{"intermediate_size": 960, "hidden_act": "tanh_gelu", "norm_eps": 1e-06, "tie_word_embeddings": true, "parallel_block": false, "init_std_up": 0.0403, "init_std_down": 0.00368, "lr_mult_up": 1.38, "beta2": 0.95, "warmup_steps": 406, "decay_fraction": 0.298, "decay_shape": "exp", "doc_mask": true}
Each number is 128 + 24 x the weight over the matrix's rms, rounded and kept within 0 to 255. Layers, rows and columns count from 0. Numbers have three digits each.

# up: layer 8 MLP up, 960x192, rms 0.161, rows 330-365, columns 0-191
# down: layer 8 MLP down (transposed), 960x192, rms 0.123, rows 330-365, columns 0-191
up330:129114113113132137101103144126139110099137164175151157104106091151127137155149143152113111123135119121102121119146151105150101121107129115143146116106130127122112112134143166106138138122148138144166134124134130160136140134119072128121126163142145166130122114122138140139103136109114103091164099094083127131151115145192126157131123100137120065109122114123111126085178116137116123137150128137140115132129129168114168172132147139103166152091131159131163118101120125135127107150131111103131132114171114119179127133140105126094140144099161118149144181107153131109126126123107126168
down330:117132121121115124122116113100070119132149152116141105158133121130159108126097162129124102110118155132150126119148116099118149138138049137128140123118136151126130123149144150142153102116142114134135165150142157128104124092109103107118149127096117149132126093147130106177141140136124104102127098141158121165132145139096093140151137154105148102111128131103146134119167127131134153088126158158125119131096144141090130153165145123134132112152111129123123138096142142125124099129130139134108109158112127133134138119118148116126129152097133149167121154106120137126149095117144087158
up331:127118162106105147192142108116109140114121147122127095095120104103102115110148140183115145143115104131131131144085142138140151136135126104165146157130103137094116130068102137132133124125127167115107132147095124157120150134121075119116080180127127130117143093123132168123130155111121121141133106143130110088133109184152117145118116068156160105132136114122135101124092153169057122142136126118153128169117116121130114125101107122135125109119130143141119094167098140175130105161097135129166132123125091112153122109125092133138158134113180112157141136139091167125146179157155137170
down331:124089135128072121162155139139181140125149108149136201129097163150099175101100167166173113146138161150100099139127099177167124105093161120100179139133106098143156140113150154079143140069104104131088100082123150123150167143142147134087168112139122139140162121142118163122141136139113126090109142132152085129139127107113155105141144154114107111103132096126118135100118153098165104116124134127148147123119120108099110105115103167125148109141137135167137142151106075154126146115141080115097085101086137134138090173129166143124128144160144098070137111132150118116122131126149148101
up332:125122136095141100137137140091107106100133099148146147128139101100143133124177131169135145158143132116123079143155138132129103124126127141102109131118082139099082124152152107129144110123144120134110118138164142166103142132103110136144095126121122115095112118152114125128127101108120119132133114112130159133133123124105144096142096117150126110139143093115150129109140139124118096146117121115139139131134157133179114179118130163096121132116072115117128128150109160102106136148112130145143168180117132160135148104143130157084115131116134106129112108138163132109121130126116124169
down332:118124119127129149145098111153143134168125138118136124110077105119138140094140126141161137104134124130141127103105112124131144137118127144113151113095112101141144137099133138113113134140131138113097112067122132118145131122133167146134152131115110101091150129136171102135160123166136127140123095154126099130107157098125130115133081107124138130140114118157140137114116133147128133149171108128141140122103107177136128118130123130140107135137145136132133118124186090117096100131143119128131155093151095117147115125143126131122172132138165124097154144137115160116127137129130127105
up333:150111117075138113110116129101137119109113141186117141075124147137133123123119143116087121123139115086117152182141118111152125138099110121127136133159161143124108181165160146125151158131130162132123119092139141113136151114178128131072164127118140138133131123100117152101107138091131146139167110138123126106150168125122133179117136147120152094094102103121118107099123122144127161087136154151140134139114156154092137137154126170146174127097137157095146090144116099140160166179130157133111157153160076129141119068128124124169130153101118123133109153112125152108134073137054114118
down333:147097090162094122100136112132115119127125109102147124132088101106151112186136117157131077138116110086150132145118127115152135131120074165139161134135109107133136133128112156139108129143155127129143120115129128118166146183158088118112167113130136179127129145126149128118149054094132138132117128119122147173152118128162097132146138117124154149100175127131101152092132126129129150134140107125126133090150103104128154106139143107097133163148125134110092129157143122165064138154118142131120132123155143118119128122114160096145142176156120100120157149127121102137107145118091115078
up334:122101116133129106159115114131124150136117120149129164144119141133128165095121145110111143140151148087160086135140104154104142131133133132121142110172098082103134195166170118136126149126136136146093151153154101143120137110183132129117093177156143084110128158105127120103118133120102116174143132090137100112144144120175131186164119121113117126129097136090127116166078138152161190098108139145155103149142140122129114096171120148140118043149130110101122087123108143091134135136087128132123109167111118165150105137152114101090115078139181172114111083092127101142095161187124059080
down334:167132062130111094128128103157142125106129118094146145139140116103131083186099146157111160108121134093100135127110183126073130092134149148136103090147140130151185153094120116119194113155095131102113104172122120183116108135150077152189132102118163076159140138121146100142062134124133137126153159159120121136090134125161125103148148136132148110173157144127094108121129052101130147111191127112134172176125115131131096122140159075075089141078104150160142159061128135087079112194155116152165110125138130149077116119079116145118144147144170097181162083147102107110168145145144164117
up335:115127149089161063125132168102147091099069173156114165140118093132109130155124144140124181105120123103133134115081182126177136133118123138136127112113099113144083116109169160099151109143115105167133150092138140128101194108139181118126123184153147150115130134084123162102111158069151124112139131103142062116201146153112164135095121136170099092116148117093128096156094141128123102111124166182140113156123134129137128118168154123097115118068114104072175093150128104084146129142149125140157128122156150172159093137149178146093092123139120149133133166143101149136080133090165127173
down335:146114103085140107163117103131113126117111093072158139115121143107149108172058114162160149141111140125156118183149118184128096182142207123093098099189141116123168122115097094120161127120106127203154142078130130060115179169134129125129111157157112137096161129115156114139137088138203081146130117119185085080118118172160083125098117160109133101103091088117101147113159127118112112185165080080098135133169106113080118113127124150130108115128149108120120144150142085164134120159142081120121082138132181158106050132067105118146151122146117184139160165182128201124090153123091184136
up336:112138142115133146098120137104146111113123164129113131135123121133112122142126106112152118123106136097148134153090119135194156127098142097128152130084103143106146105124160162126130135118149105130120132075196149166115137137147139162122129137149149117099122112122166150115075153121110126136132121144142119099130095134152148143133084118135135112127096096092132147141094113163109081140147146113126117135093133100175091137126123143135084110090122103157139105183124177110169116125133105127135158165178084127176113135148116133129117159115173114161110111135125083138123118153118115113
down336:169112149151122105160131115142148118127094128139115113138128109149119159125119102147104110122142169177093130123159084139148153147086183099080146144133145118155111135120166128108175129158120122117102134139136145096114093136135085098154101144124091123118151101105149100127125111170132186124145120082132151118147149120142154145162133114143101118120099156148144141134085111156128097116124127134165155119140126138080148114159128124079117124124138133129105132138122112120097108138101132124121097102143161119127099129092152118121110111161159131090108148149088086118128177127148153168
up337:111053137148140114123171146121126166122088150117152169096122114117123142073127127157136133179135127103076182118155107141125150133095165161150149122166125099102125134082183112125115101141177136148099064063111149117107133131167139171065159137132150120148118063122119144111110164063132110125150147131105114146154197149173116153123111097075127120112115105135123108123112135111119178158126140125164162102121138138148126145153110111151129112140163168119191114146125146099160088167104124090136097117148107136096125121109113180121096110139147098152101147150120109167102120153110136134
down337:131115120158140173143105092074101194130129131128166149145135105103098132116063108101076129198084074139120164161177171133173105187140181106119135092117125123135078134116145144120111110099060114124145118107134154100091126107129099142098122114118168112145128150116111153111167149119139080137126129119069153141122178114158104103136128118166177112141134139156103128163110109080134103155149119100145138185123110105108121117116104101134093114139157160123146128144134155140145068128151144112144133122114108109186103183131142136138133141147124163120174118129096146125107155124138101118
up338:142121130147138169140141163135119132159118150131142131094096136135141124100140123151128188144152111134134094112112124136154121146103163124152165136170115130139104134107171172154122135124135140170105142138130126099120147111121140098104127132114105103133121120088159103138103136110115104177173148117128072154106148150117118123161108152174151140111089124121129078164109146148127155152116141127136067123145122117106086100152134123101105097083120155060134119136147150084149094111125123151136123142126133152098114139115111117103135105135126142117114129114117119141127149095145082142
down338:140131125121103145148136108134123132106136158100135110169107158172114129161106131116107142144153107107080175077133110140097163106147151123134095092117095148120134123111115118097106158130117104118105148075141156160173113071112053142127141116124139133117104151140160134115125130169193138152132156172122192113087140137075129146149119154114124143120145096121150131113139107102150115105127116126160103151122142100121117136134128149098107133116101114154166121129140130131149111173070095096144134137170083111171115127130109132131165146087130121138161134147109135166117163104136103094
up339:099136136164119101102103143093147097109101086178129118114143080134114103108112102109117137123124079111121139113137146162115156137114149120166094107165135133147127142135155127149117114120140149123109101134139074115114136140173191106124117127174115132099102167146124117125127129114101163157135096165130107125137127122146087132096154125171157092122156128096147108124145122162125135094190122127136152173133132137164112126131146122104139111122102074131146142132131134095114098136132130180122130139109123100144122122182123151119103172140133142190119108148140118159113130076108150137
down339:154119106130147117115127146124129127126140146147122123122120115118127156142118145108165130112114119132147119185145134143136181130105096155067128141108131108155133132171099130109089090121118157116127121123099125131104145154125148164123134091156137119119085124130130087086114149107173100150097094133139146128110165157123104108123139115099112102129138092108124127166149119126133097153098160133128109107171143110087104142151114142166089117151136108104157103158174086136136146140139125130138151145151146162104131094133142116124139129186103131132131126183075113148133114111123131113
up340:126133145134108041172209161149215084084050130217109116175064076116031157085088216186163220207151154144074098225053251059141161068034118022201093053176234041043142082118204230150189197047255136180155000179098182111162192150213194121030048233078094136139195179042121087000084149046035099060104083026145034209086182110152075187159146112227107169053109075067078145133087235089057080072201110077084051197100155168187145110226051136145054111065108202063110116204150156090083077173002140202063194231075162081128140113233040189167053166089108090213060183199238080225010169046053036060
down340:139130133142124121136107130125208122129140114135110119174117140126113118115101127139160141150125137139115097149121158094121121078126072136109133108123136126118142117139136153144151131098137116137131121126105134135161117140122135127104122178066098124122171139125131085128132121130110127122117134117134121159123144142112103167142141156143125144126122144128091130145130127120122129112152112130093132154105107129141133117151055120120113117123144142127105135142146120128117120126130128145107127128113146124125226158145120139128125142119121120141138130103124129137139157095109123117
up341:095122141100184139167158155143126126128124128140168138122124113114137164113119149118114115121133132108145116140168141114150120145118133152111082120113154142128097167126163114142141124122144134125099118106103155147124106108139136128060118126119134109108080149171141101106134150136135136157140159091129125132118103151140105132136101105139105119151163110132147134161119107197091084131119153137192107124151119141176102108131156115135153115126126108110156107129114151155130089129114131151163136115147115113137122159124127126122123109146117092131107117107155106165157118114120109106
down341:124144120118119122140126124115098157138112118130094079097121174155129115103115149123146109153174105087144103100099068162115124142130116129163132145128098101114186103159093131140152121159138131115173150125133103111134132096128166104133105136146099126134115087137124105123092078133130141132088127159150114130140127141137101125126121157158138142130112149115108112152164138133134118151147103143124118148112172116138140143107155131126093113142127154144132162115117127082092126130142174115111115132123160114116187111123129121123137147141146148101124150097117119125128146157126133125
up342:137112089143153180152142097098129096142121118110132113123137096108106127157143140133133172122118159128156127114108147087146125151091140149136150133153148123092129122122179114132127076159146125099104174150108140176109115106143118106116094144135163155115140131122128126101081147124127122142122124120164119108126112144171109113144068130110126128111151115110116071153082178126157135115147119173128108141143111123158050128150111112125080125095060102109103118128116172103134099114151115164174160147188099092159120108165145138151150112113182124125093104117161138161106127128114129142
down342:132137174138103054169112143125130121089125132112125133182152078148134105142112160092110182125128134091116104114126136123142055103161126131125125150132086133103114118098112123117114146136084129147131154127084118132183133108116077131126109109107126140138098155102150181136150146122188106155092120136122113125135126127082104179098147088129149158149149143148088165120155096114110102134132190144144144089116176124119140115135139104105150128125133147160195099169132144156139187134130143117189152160087092124100124131130126105129144110092144097115191117162137116134100132142108120114
up343:142116082083106134138102125135119158130139167115140155134132115139128122163145132110142129165139121165123143113119107149139140129081156144103138128139172130093134117126118118138140131128136111162108097129200114131132138105132134113106129120140106121146122058102149183097148146107105145138170112115114127164145107154117049148131126126126132140128106144062140122111135113132154091103145133136171137154120103148097157141154110103147098111156155138152128137131110136111136117144086139091148165117119132148066086133149134131141118146163103090150112159116156108150116090148108133085
down343:122103135126110189096133163127127106150095106145099138130130149118135093133072152115097104107142139136136152127128106137138142087172127130100129108145171108149152143145128115130103133113166096110093141150087114137131176088116136103106139134149113128140121139093156102102090145118155104102149151133125123120125171110101121158116126123130132129095137140114106144136150134156166149125136129128151138105135086109164111126117132126145125113124119114150169172119133099115100124125161120145140114102165106159122106118145121130144134145134180154144145101123120109104145148136114125110
up344:091104119151140095133126144070130142128138128142135079096114115147129133069153110150154159148161145104111135135096175159159116165104132127129102143093123152159117115151108132093128087121206141146100110085109123147114165095112170145152132162121102149158099105115113176101080136129129158118156118137189139116160138156125156181153090150109177137092119088079153109108067201117083076114150112136126137116172145148177147077126140159138141120104111107113113127139132170143118101139093138150142138173115107107127126144112113125095136119125110082129129155168126102127096112125131163140
down344:160188136162113130152116092143140120161096110119181152109138121139136128125093116095120081106109108159135132162175115084097144131100168146138098157147121166120136144144124139101104087165145142164131129168118100165138123139157128133074116124118181115124115107121124112108163154150108107170134103103110147125157109123069057133133125134107129169153116107132181163141095126118137133140155114156147131097097063111134148163168153143117125085086075143098108131169154155118115140087162124123175182124169139152145166093114117118116110130110134167173093095104113123153128048119074113135
up345:118157112074130133173089116094169123114133118107148162114127115101078136153109144136164128165099173089156145115131187131109112134126156145155081101138101137104136133123173099126126096133179147174132098136154094117153162139158118125113121140165151116117121082140115125083154125124127149102105111146182109095153143178156078150079135125096147126114133141092116116074149156131147088097150145135105075121140154135120130123129141101092103110129126140131110105144115165137127092138134124169147137115115118162114095139170088111111144111161134130130163150131153116157076103150146114167
down345:162168151147112121145112066091144148167147123133121158105122135170095161137113124110101157096112120162088142139155121092118114120125130140156104101083124133126087110107117063146147133152141126200117147100114163150118140100135109113143175121148102103122113094136126074090104102092149155116156142209152113140176156138111142106131128132127118137109169134129108154139163135127119161152157104088117059134121175104158106118102133143159117107090145124140120150115118103130156096105120111138136144083152123112150112068133101113084112143166141161128204137129152126165134158148113101130
up346:067103147100115112152140143127095133115114163178156178096138111165138124104111135142106156110120082159115122121116121134151155115108145144131118159135161120120112088125105128115121092105122119093143145117137154129109106130139110114103144132142129138116156085125135150117129130147090109181116145117124111165122108130122128135102118136157158094147091111148135115100117133134111111135103127168112150162128157119130128132119111152166143121117121131158133110139118136139187152136153102111101122136128162180091104162169114117108078133107143128131123168178104098131120114117130116137
down346:119111142124091167146123163086156119145160157094122117096112138154130121168129114134080110139132092107114120160131138130118111131159103131138117124113143114126131146125130082134165127128099162162091138163135126167144121119132138143134177100086141134127100130109168132172123132112133091155124133176122111077121121070091109153121128131151163117141092086103123099120112104161125138124092177093127122107121142135129124142144140141135131089131130138112148102096115167121161080109160127151154100139146136090131121138112138158139127117160164074130130135124145161150095147110155116144
up347:172152097142116098141118142079096163092119098146132122133149128088118148137138200133068122142123127142100158136107113124124094126113139138143097160147148130163093096136107155099124076128130122104125115137156122136115128112108130097097173148127126181150106107116064128141143147142104133130151119135087137125137119143110140141117106126167137088123119135142123134065150129093146119105154122121132126135133154124147109138140105128119131183130143090156153129138120126131124100114099094188122144210099140118155110137153113145150101099131104100152148168147137093132120141118129124146
down347:144108117127110108098149114147107074147131143133091152112087136095085158126148108143164128145116135131107147156134123191121147083124148112138139123135135087152123111134158103172146106139112128120133130147113147173121176159111140128144122134148165109129109098093141111113105118122148129175127150133155118132069110102173153142110100137126142114098110136138063124116132120159169087130161109151100130121131127151129116176127162123136117088117137083149152129139107106150112121122090092146092126112139143120138125127151139133133126197122135116155099134089122119133112118068149136115
up348:110138104112165139181174114131172141100166089120098128132105092103142127074122130157083130140092103132105150137104150121144116136134137095180143151142103132117111099165123113104139142111149117136124117101135080147127124146127117146116094129152147128143155144094145135138097134110103105140128141144157121097138122153138133111122137120134133116097101108131111101116107142118109077126188138130137115154123141115132102148141099126092102119107090158113106095168127130187120135155120134131144168125153122182156082108183105113131131126150112152131150125160147150123107142085129139137
down348:144129126151094138157100125174124176148130092138119118131105141133090116113119136136164145138151152167143171118142145111125130123148136116147148121127111098152151119118107096102114141137124097142129124132107163136104126105108106110127170101103156130134086140121106111094136116092097096120123157151115111107146123140110120090139132127098144173147106169136115114109116132146154121125132124140091117095151125154115111129142146161177129154134169096142141152136138131113110112124135071140178158134160085090128089132126124140148120112126137141127135111134105143129152142118136124111
up349:137133190123122100128184104092137129123098138138175158110122147121111111134177131116104134153143091103152140135127127124167134141132142135173155096139078093124077131127129144113163078090145104172126121139132087130155104074122172137131106143120132161120078174103134165125092143139120108134090138120170131151103154095114098127113147083150142088120106080073150131107107162116090116122127125189128114136145146132184139155136145139136111151120145099141153088174131113155157169140127132126150125133124115166124069146143160104118140109065138098101178117132145105131137119119076113125
down349:112171107108100113149109162158121175178094104122130168111132110145136106149104122138128147145180128132108159174113107156124110127126215084121118117092161160126147104133133101117129143125143118115056127128142133157102132124120156131087134125130122151106170102135143131127169144138108140165158120121153106172102081175102164096151090145118123111131154129125159136131076126156128142111120168141208093107111159141083131129145109109146136119120118125079098129037111107135175108103107147105113095145161167086164135126114087113132137134162074122157158116083092178076172125137128111139
up350:115083120095126128099112135111143113126118132116125086109108106097097137162119128128132156122107110112126178129126166115165113174117124103148129112173106085109129164117139140081127150146114128124146133107152081090133155130140122125140129151124113130126113145140133136111074159133123129156138114134098131129137104134144104147121117128157140144155121152119146122141083105130149118135116105160157130138123129131150100112183136179106131123073146120097127090147123150097154133115136121145148145145128108154171126104124133140126130157181120121179078121110114118122138122160106121088
down350:118136173131137095143131118098148121116097112126147128105115147127133139123130110160127109112097093107101129119090158110156088133126180117118146121115146088143123142095118105113148108146079132154119145072119151168117095132100193140131122124067118156116122115095136103150165134156199137137150133130160113098091105147119115151090083147129118148130121138141155151123119121130145133126123121093165106126136121120173101142156112134148114108127077137097124105162162123124150149169155115140152108099105159132106132141118126134129152125129124129176125160141151153128141122104112121153
up351:098134155095149140168150158124131116105121106188149118148127106116103159131099124119141133156124102098097120151129140140158142131141141103127116122142182138129115125142176138121094110090146134102110135084146071119134157114139152101115125143122125113113140110135126117108099142100125113122098127147142127196147129111134092171145131148142159110104125134152133147121098126124108129149157121154110116166123136129135125126146099106158163102140101151146120129175133113107132142139134138132129109103109115157184114110123094110140120107102131077110142128170094123110125126118142122134
down351:115136140138109142127125148119145134131131125119125116138144131117099130132108135109139131144134129124148108122145131142117124100146117160164123134116143131114135101138108095121129099109123103117111123147134134138121121130121119140110151121106138133128121127129121101136134120124150136108140129106105127122113108111112104113129143143091126149120136118143085122131109126160133152111102098127104109158112116152134148126146120122118131140118109123112159142128136138161136149115131127152134145161120135127111203129103133139139113134112147154113132162128134126120129143158136137111
up352:105156163099138110139132141126164136127100142131144180138137122141124163120108112117131109133088109106091133157104146132096125135149152145110124136141112090098128132129126156128105122111111133084128113137154138137099159133128147107133121131153163131136108150117106148137134126111113172117153108143102101136119114118160085127156128146118123121137105146109125102093146117148121135145170158127138134134167112132126149161151116122128123111124091142114131119143144162100113141154133137155121150150130134131110127144171091110112106105104121112119103136151144101131114096085155129107
down352:153134129148108121138098112161131132133130121119146135124115120094150112128137141117123108158097134108099131130135104139097149095139137086110129122143127132112125143124109147138114160104118136121162105138145126135149131134142124114157125132147127133150107136123139136125111131158123108122093087134133113120118112092139103123143153153148142160127126149157136121150120131161147132153125124146134123112121109142118101115127128140151113160093127112120101128141118113124151146111125135156130118128148137134141157159154118135107141097123105163100133104114132130112111114126118148104
up353:125155075089127124111130145170155103132074144139171135120138149105120080063140146138145133134147159134107140102100119167140119160126138128133156140115116138099102182136124124100138129120180129172108158096170121154101193091154108105114158124124129099120121106150105145126127149089110117126146117100095138127150109114157084125127133160109151102105107096104140124157125098145129118160116175118125131162155150146113128135132155105140100162122097152166147123139117107113124160147128124126159118158131150092133114123127115106146072127151144149106111105143116119137106144040124141122
down353:104121153112098139130106116133113117130090169074153131163089131129132109166110111140145156115126119120110166145129137102105144115152099128139127098157145121109145164104142109093111159150118113114140173089146183089158119118132174160115114160119153089139136145152122099114142136180129118117134119136096128121127110109122135158144063071096128122100112146138145127131169112172140127157119138136095161122099131078133147140149111156133109119123133118102113141134137125137128117113115125139113144159172127137158093140128095119152134124104134126093131150110105142146162111074180076139
up354:087126148143176099183107146134172094071111146124153183115132102134131161126113120129114122134159106116125150128121144157167145167112167116130130146128121139147090150089141126109108128137123114145089112110150121128122099110151156113116149147136100118145058126148123135079109172095123138097095083152100132120104147189086132118094135102140113100125105085152113131136143090124103099128148195139116140104139144121162139149130126124128089164171100095148151157115137149129125117152119100095137141172126121145150122155149108182077126140128125120142103128127120107141106115084113114092
down354:098072166107102099135108113113153178137117176120139112169114139125127131153076113140113151153128108132097150121164118079167074127092160159152140121152118115141174158098139113144167152159149107119144169081103117130127157099136095091123128164113138110160128126137134112148122101131161112169066117154123148144119077083165123099184121129091142135121134070116139156121094140188139156125110083139120144158125090146103128136137089162140090096127145167111166120168125164134125097098158121104147157138107171128149091119138148159120099106170078111088165125095156061108142124120172098141
up355:109118154153122136123135153132156100133095168106128127123120111104149124146153137108134147144154087120120124131123117133135103118093144092152137179137151108133144122133130143119121135164132193118130111147138051101104182112169148136140110151144119097140134126067130138114130160104123119144143130121105116161109114140121122106102112129150148111110138078135149103107137096131150102121154148116138106143172124107121165116173144124130107113169116124143134138151125131083143119144128093097104128126105152113098136108136107151112153104126102143135110102138143085141140121135134090088
down355:137162139142114121100148094125088121163124119131104122111137102093137124130143140109084090147119140143108154129130092126115173158155143142122123112133127126151145133144132109127135116091121123160113152145127160161130116150140110104123141098121103156153121126128119139134115153151156124125120159109093112124163159140131149150115109151120040151126146126126098129134092122105133156148148119130134149075094103119109144119096109104118128145133147122097122126091134145172137142139095152135130129126132110105139120126123154148140143121118133160129142118099134124150128121128136143095
up356:133108162127117114121151160142164109121123138114112154134081115104080112131134138113081120116163133128131162120119162128097135147085131138119150124090135144127114131124119132132137136117119122098166158137135132150138118140147100116122097148118121145142047091121093123118090135125121114106116136132099109145140105159126131177149120112164129112104185126129141148122150125167143088106143156124145120113123111182135137175144128138075127171103104117164138109091151154122129125138141103127141168136163124105162108115125128163101117128110152134137129161129140099103107124095159130110
down356:075158143093111149159137097139112129143125120113129099132125164099121111127106137121131140165139106113094098150133094097135161151134122131153129144165165121123088138148109140123127121114102167119108126149119111169103115143094117140110131123114102162151137127120129127109134155105107114148129132137172133108128113139112138164110122173111101133109153125156152106150096113115140118104109121134115116151132139114114113181140152101133107135113124137117143163139124157140114122144106113120141170100114124127138097142138119114140147133146153124139139127108127144119120101135137123136
up357:161128131150118155115160108146181132102149155129162161120117122119100126131119157127120111112099126116116173105102208142172114115138152128154113097131106141101122182117151129095122115118168155180157121094128106186138141078155174136129118114114117158115119131108123145091101169123121123120202126145095111122136132159110148120122112132110115135158084123090127136089116152093115085083194096115107143130091119153142112139121142164142140165067149130108144081152121127126116126129110140117139139135126100140089104109123087133139084173159134118139133137182141128139107103119129109151
down357:134152117121111154139113116076100125153133150155101140121135174083158111130115124151163129133185135145154181117159128104149097123151109139121147107162134133148114109144142163138148126127142092150097114091112162148138118133092130100133141102103142136168179116089112131148155137121115157107110136126102108165142112129100088106118122092159114149153101105116141150161091138119119146156143122139141135047172152138108109151177152085180136136134133072136111088115127092093087171153121154134145114106145120109091097092094081128112094147141122113145115150130131155107137136133152124130
up358:102129127118149081180137149123101139130130101114194145109096125099143121135151138156114148130145103141058136180138131092171144147107133100135139128153113099131130128103101179139118132124168156135127156141139082125099107159177128093133124146139167096149138117138127176096137132106119142115117113114119125151135053146148093140108132104183143100108102077116126152130104095131134135120110152127139079137109111169128106136160154107149133112110137138099131132129148104148158132182068105129191109116093107124120118121135136133127159099131138149131131131110139081168089117115150147137
down358:127101124188151079123147101160107141138132135108154083114139112151138150129138101115147088149148145144078128146110076097106127119122157127146165113094106112110152162114118120123144131099119128132145135113132141104103105127131154145105130071143099112150124129134134074149135101113099109099158100132122141141170127140091117093110177117140108109155157131122116143112095104146115179146159110156126121139128135140154133114092075121161141164157105125139103137155143150130165097113116158123128149132155124077199137103085126147105110133190132106107177131166190144173083131094130146114
up359:132119111128156102157137133121145047118114097143139100143132098076097147145125195162156146124119114058090141153103160105127134144145143114180087138153117097126113170153131138135114142149160187170107144119156101128125167126133092114119092171116121173141117123103122106119084118097124138132126073133115140125126110163143096142153145084126136134122105111130121112106117115114124138115180149144136117141100100139130137124128134141072142136116129134121119133150120144100132110142141149160156166101155108105140144113140122108137102093133133094125118135111141115116112161101138116116
down359:119134111125147162130120145179145114122151139133122128131120121119150162108118106127115114146110120139117137136116104102139143124125123135119112119131127120099147114127113134120155112130123139098130109120133124123128140135130097117147140112120145113124150138148131091156106113128149148152112138120122118121103120174118122130124133112110114096144121133142127109122109141126115088133118108152145121142130097129125123131137127118124133148117104154132123134150117131145127125148137131124091146129111109153086255131118155104114131129152097124140140146134142166117136132135133119118
up360:127086151116106109177143133099104138108099072114118084114144145088125173138135113139147130141074139071098112172127164138130154123155137110148127162169130089105168097103153097100141122121122133125105113133142101156133161115126113141088133145158109165096111078121146160113075151088099119132202121155159089135163139131128119102126102120104172102132128123151153118115138194098081129132192115122143104108136171149153088142146104153114087092138107105105156139132101132142125106147127123159148149127089167098147128121157096115142146142106179068133133165168139150127139172121128128124
down360:176111136155136141145099131119094154155152125124110113123115149092102117129094096149174113121109078102128130096160098131114133081124109126152135116088129125114166108116138103123124112141140097144125143146134118064134159141094132110096135146136099155084094095133124138105102133119130158100136110116122125158141145107124153158115116158100137141138119110173113118155155135104123142165109134122131122103119143123149129119159137146147129143144124108154173151107139150159131129125128188108119134104096150138130124135142138129146146135099125125121136138132131151096141128158131120152
up361:130142116114143127152108134103153093104134109124145168129097166101111095137139143134115143128157130094166163094093146146110128159122126125101161122120103138153141111165157164127183114129155142147110108097155111135066125115155132151147067131145123166095099142096086135083100107130127135126129103135124091106110131120128181139125125156131171095126085143097130133160141118188114077135125140139130100141136147110166114140113123120141114142108108113131147112190114129144146116115107128141143127131103145135149124135143094127143119126150102106130123102153138119138132150127142117130
down361:136168135138115104073156116168106144105112151128117127162148132152154145086106129147096131101145127130171112091102109128099130102082111118131103106113078147092086110087132111086142125136182112127119148160152110121107153149104175127087166105126109143146121133106123116160105143107142139115140150116125154092144126125178142146103113106166111107136143151124148147136157171126164139146138104122131128107121143146135128149097110154160095114143103135087153168128130146143154121109143119137119136133094106116112153149154146124114086118136155152112132098110147113121136094148145149149
up362:105175117122152125130109150136142136139096188124109125119106133149095108119116143099127127135140112110095159155135138144137127130121113060129127155125143120149112129135121122138128154111113181187100128096166098140120135142199159099123125166165127122118121112130124138131132128083102078161119142079136155125141133132126122138146145112162170142094113063153132139076114076148097148136110155147122138153131121170106132155147128160128106130116129123130136101156131101092128108136131152165175109174152112108121096112125112086164110134158126140198128111125132098097085082133111111069
down362:134131147119133103146140103131100162087137137147074131085125108147146119167125110084121123135128126120132098093113157141132140132108148200093111167101166149134098119089090123143125130102099130127079159168116105156115121136134117154149120135134113145132131115075159151193117143087139105118121114161136166125152166121081136136105090150139129109169164104127113132122112105167131146140112157120117122105165127148085127132130158134064128158155083127139165157153136159109099170108109167164142091144114115095122131135077123132108090114164133131172188153095156145130084129091137116122
up363:126102125113145125099133121156183119153120101143132123103113118098116131093163108145118165182097134111090120164103122124097147114134114147110141116175104104112122130115129127057095161117172144165139126123143133106125107122142113118110094134140166088166153110161096134126130121093094134130160100139125098165157117132135108118130122107143141119117148154147132108147124167114107130116131128149147122163122132160112136116155134139106157140095138138101157146149082118125124123134126116167126094125155082189128097141136162147138123131107136104124123158123153145144098121166119149124
down363:140112068106098095112127137136104111161137124108102078114110125129144100088117132090115082124145131149146153131109134122113142124130084160125140104156126165104163129156077133181142108148140115111133133129133059107124153123121125147142182105120098121105108096099144135156142109164166147122072138134130150168160133125114118118101111143132141121153125148122128130133141116162121156139146117148111120144158121115097159130130177122166128115145132144148128106082129109137091117118167149123107146136130160107127153139162121144133129139109124149134132124091131131089144134130130141137
up364:127127145167128138138124115102115119146108117158131100076157120107114116114144131182100130190105120097167105110118154089097131176098182121161096133134150125131113114089092130084110083098139137076110084128109162149103160108147126098057114140115159148129122139120078138090147160162106124147127103112144088146144094130143135133103102146138174087100155060082136116139139163169136126156116150151149138134172141089156107143169134103043100156121069175125124123127123206128178156116147127126145138141104138139117104139155130134100152137126160085182121136174118151151108138116075063165
down364:121127112119183136134090107142172133090133161072097079101172056128156098119147141144116166108106131128125115119093125119164090170109067145091097152107112153105136131166163144140137090127104133176161167116165161092139076163096139071187102154125145196170109118184174096193129108135103103129113171095122135165158086143123165099096124104122159135139128095145102100114092151104118092143147158143064102141125097177127120100112144119159145136131123127076101129127135088136111160170081198072136115113096110120155169148141126158159129157100159191168112129165088119104145158100160100108
up365:139121162071137123115107125078164131106131126145107162135122107098146104109117108098125118136154119132114170156094121149137112185155150123163099124162092143150123136120128124111114081117146090110131096116177101141114147109136141090085106140130105179147135148125103110140067167162082162149127138093114135167114114129132101121131099118131140070083158116104122085139123139185131148058163157159104142161181121133154162131138092096098114128150109119130122115122141164097157120160191156158120138170105108115175102113114138133139134119089146148173078149164143120103102156094113097128
down365:130119147111131140116104097167120141095089092087149160145148149124086120127093146093128141188108092173110135173148129139151139122147166126145140123168124104106127104132098139091152103175127112131133123146136122112127119130165140123164090114124108161143129179087145165104142144188085145131159136149129156084121125115078139115164138126158098130128112132170116123116132120165160135125117083136084149111126151078127121113148060116165162189163133132142126114139159105127145116154123118132100113138141123137141073102094087123093128139157111141137115132135119125047117176129119091137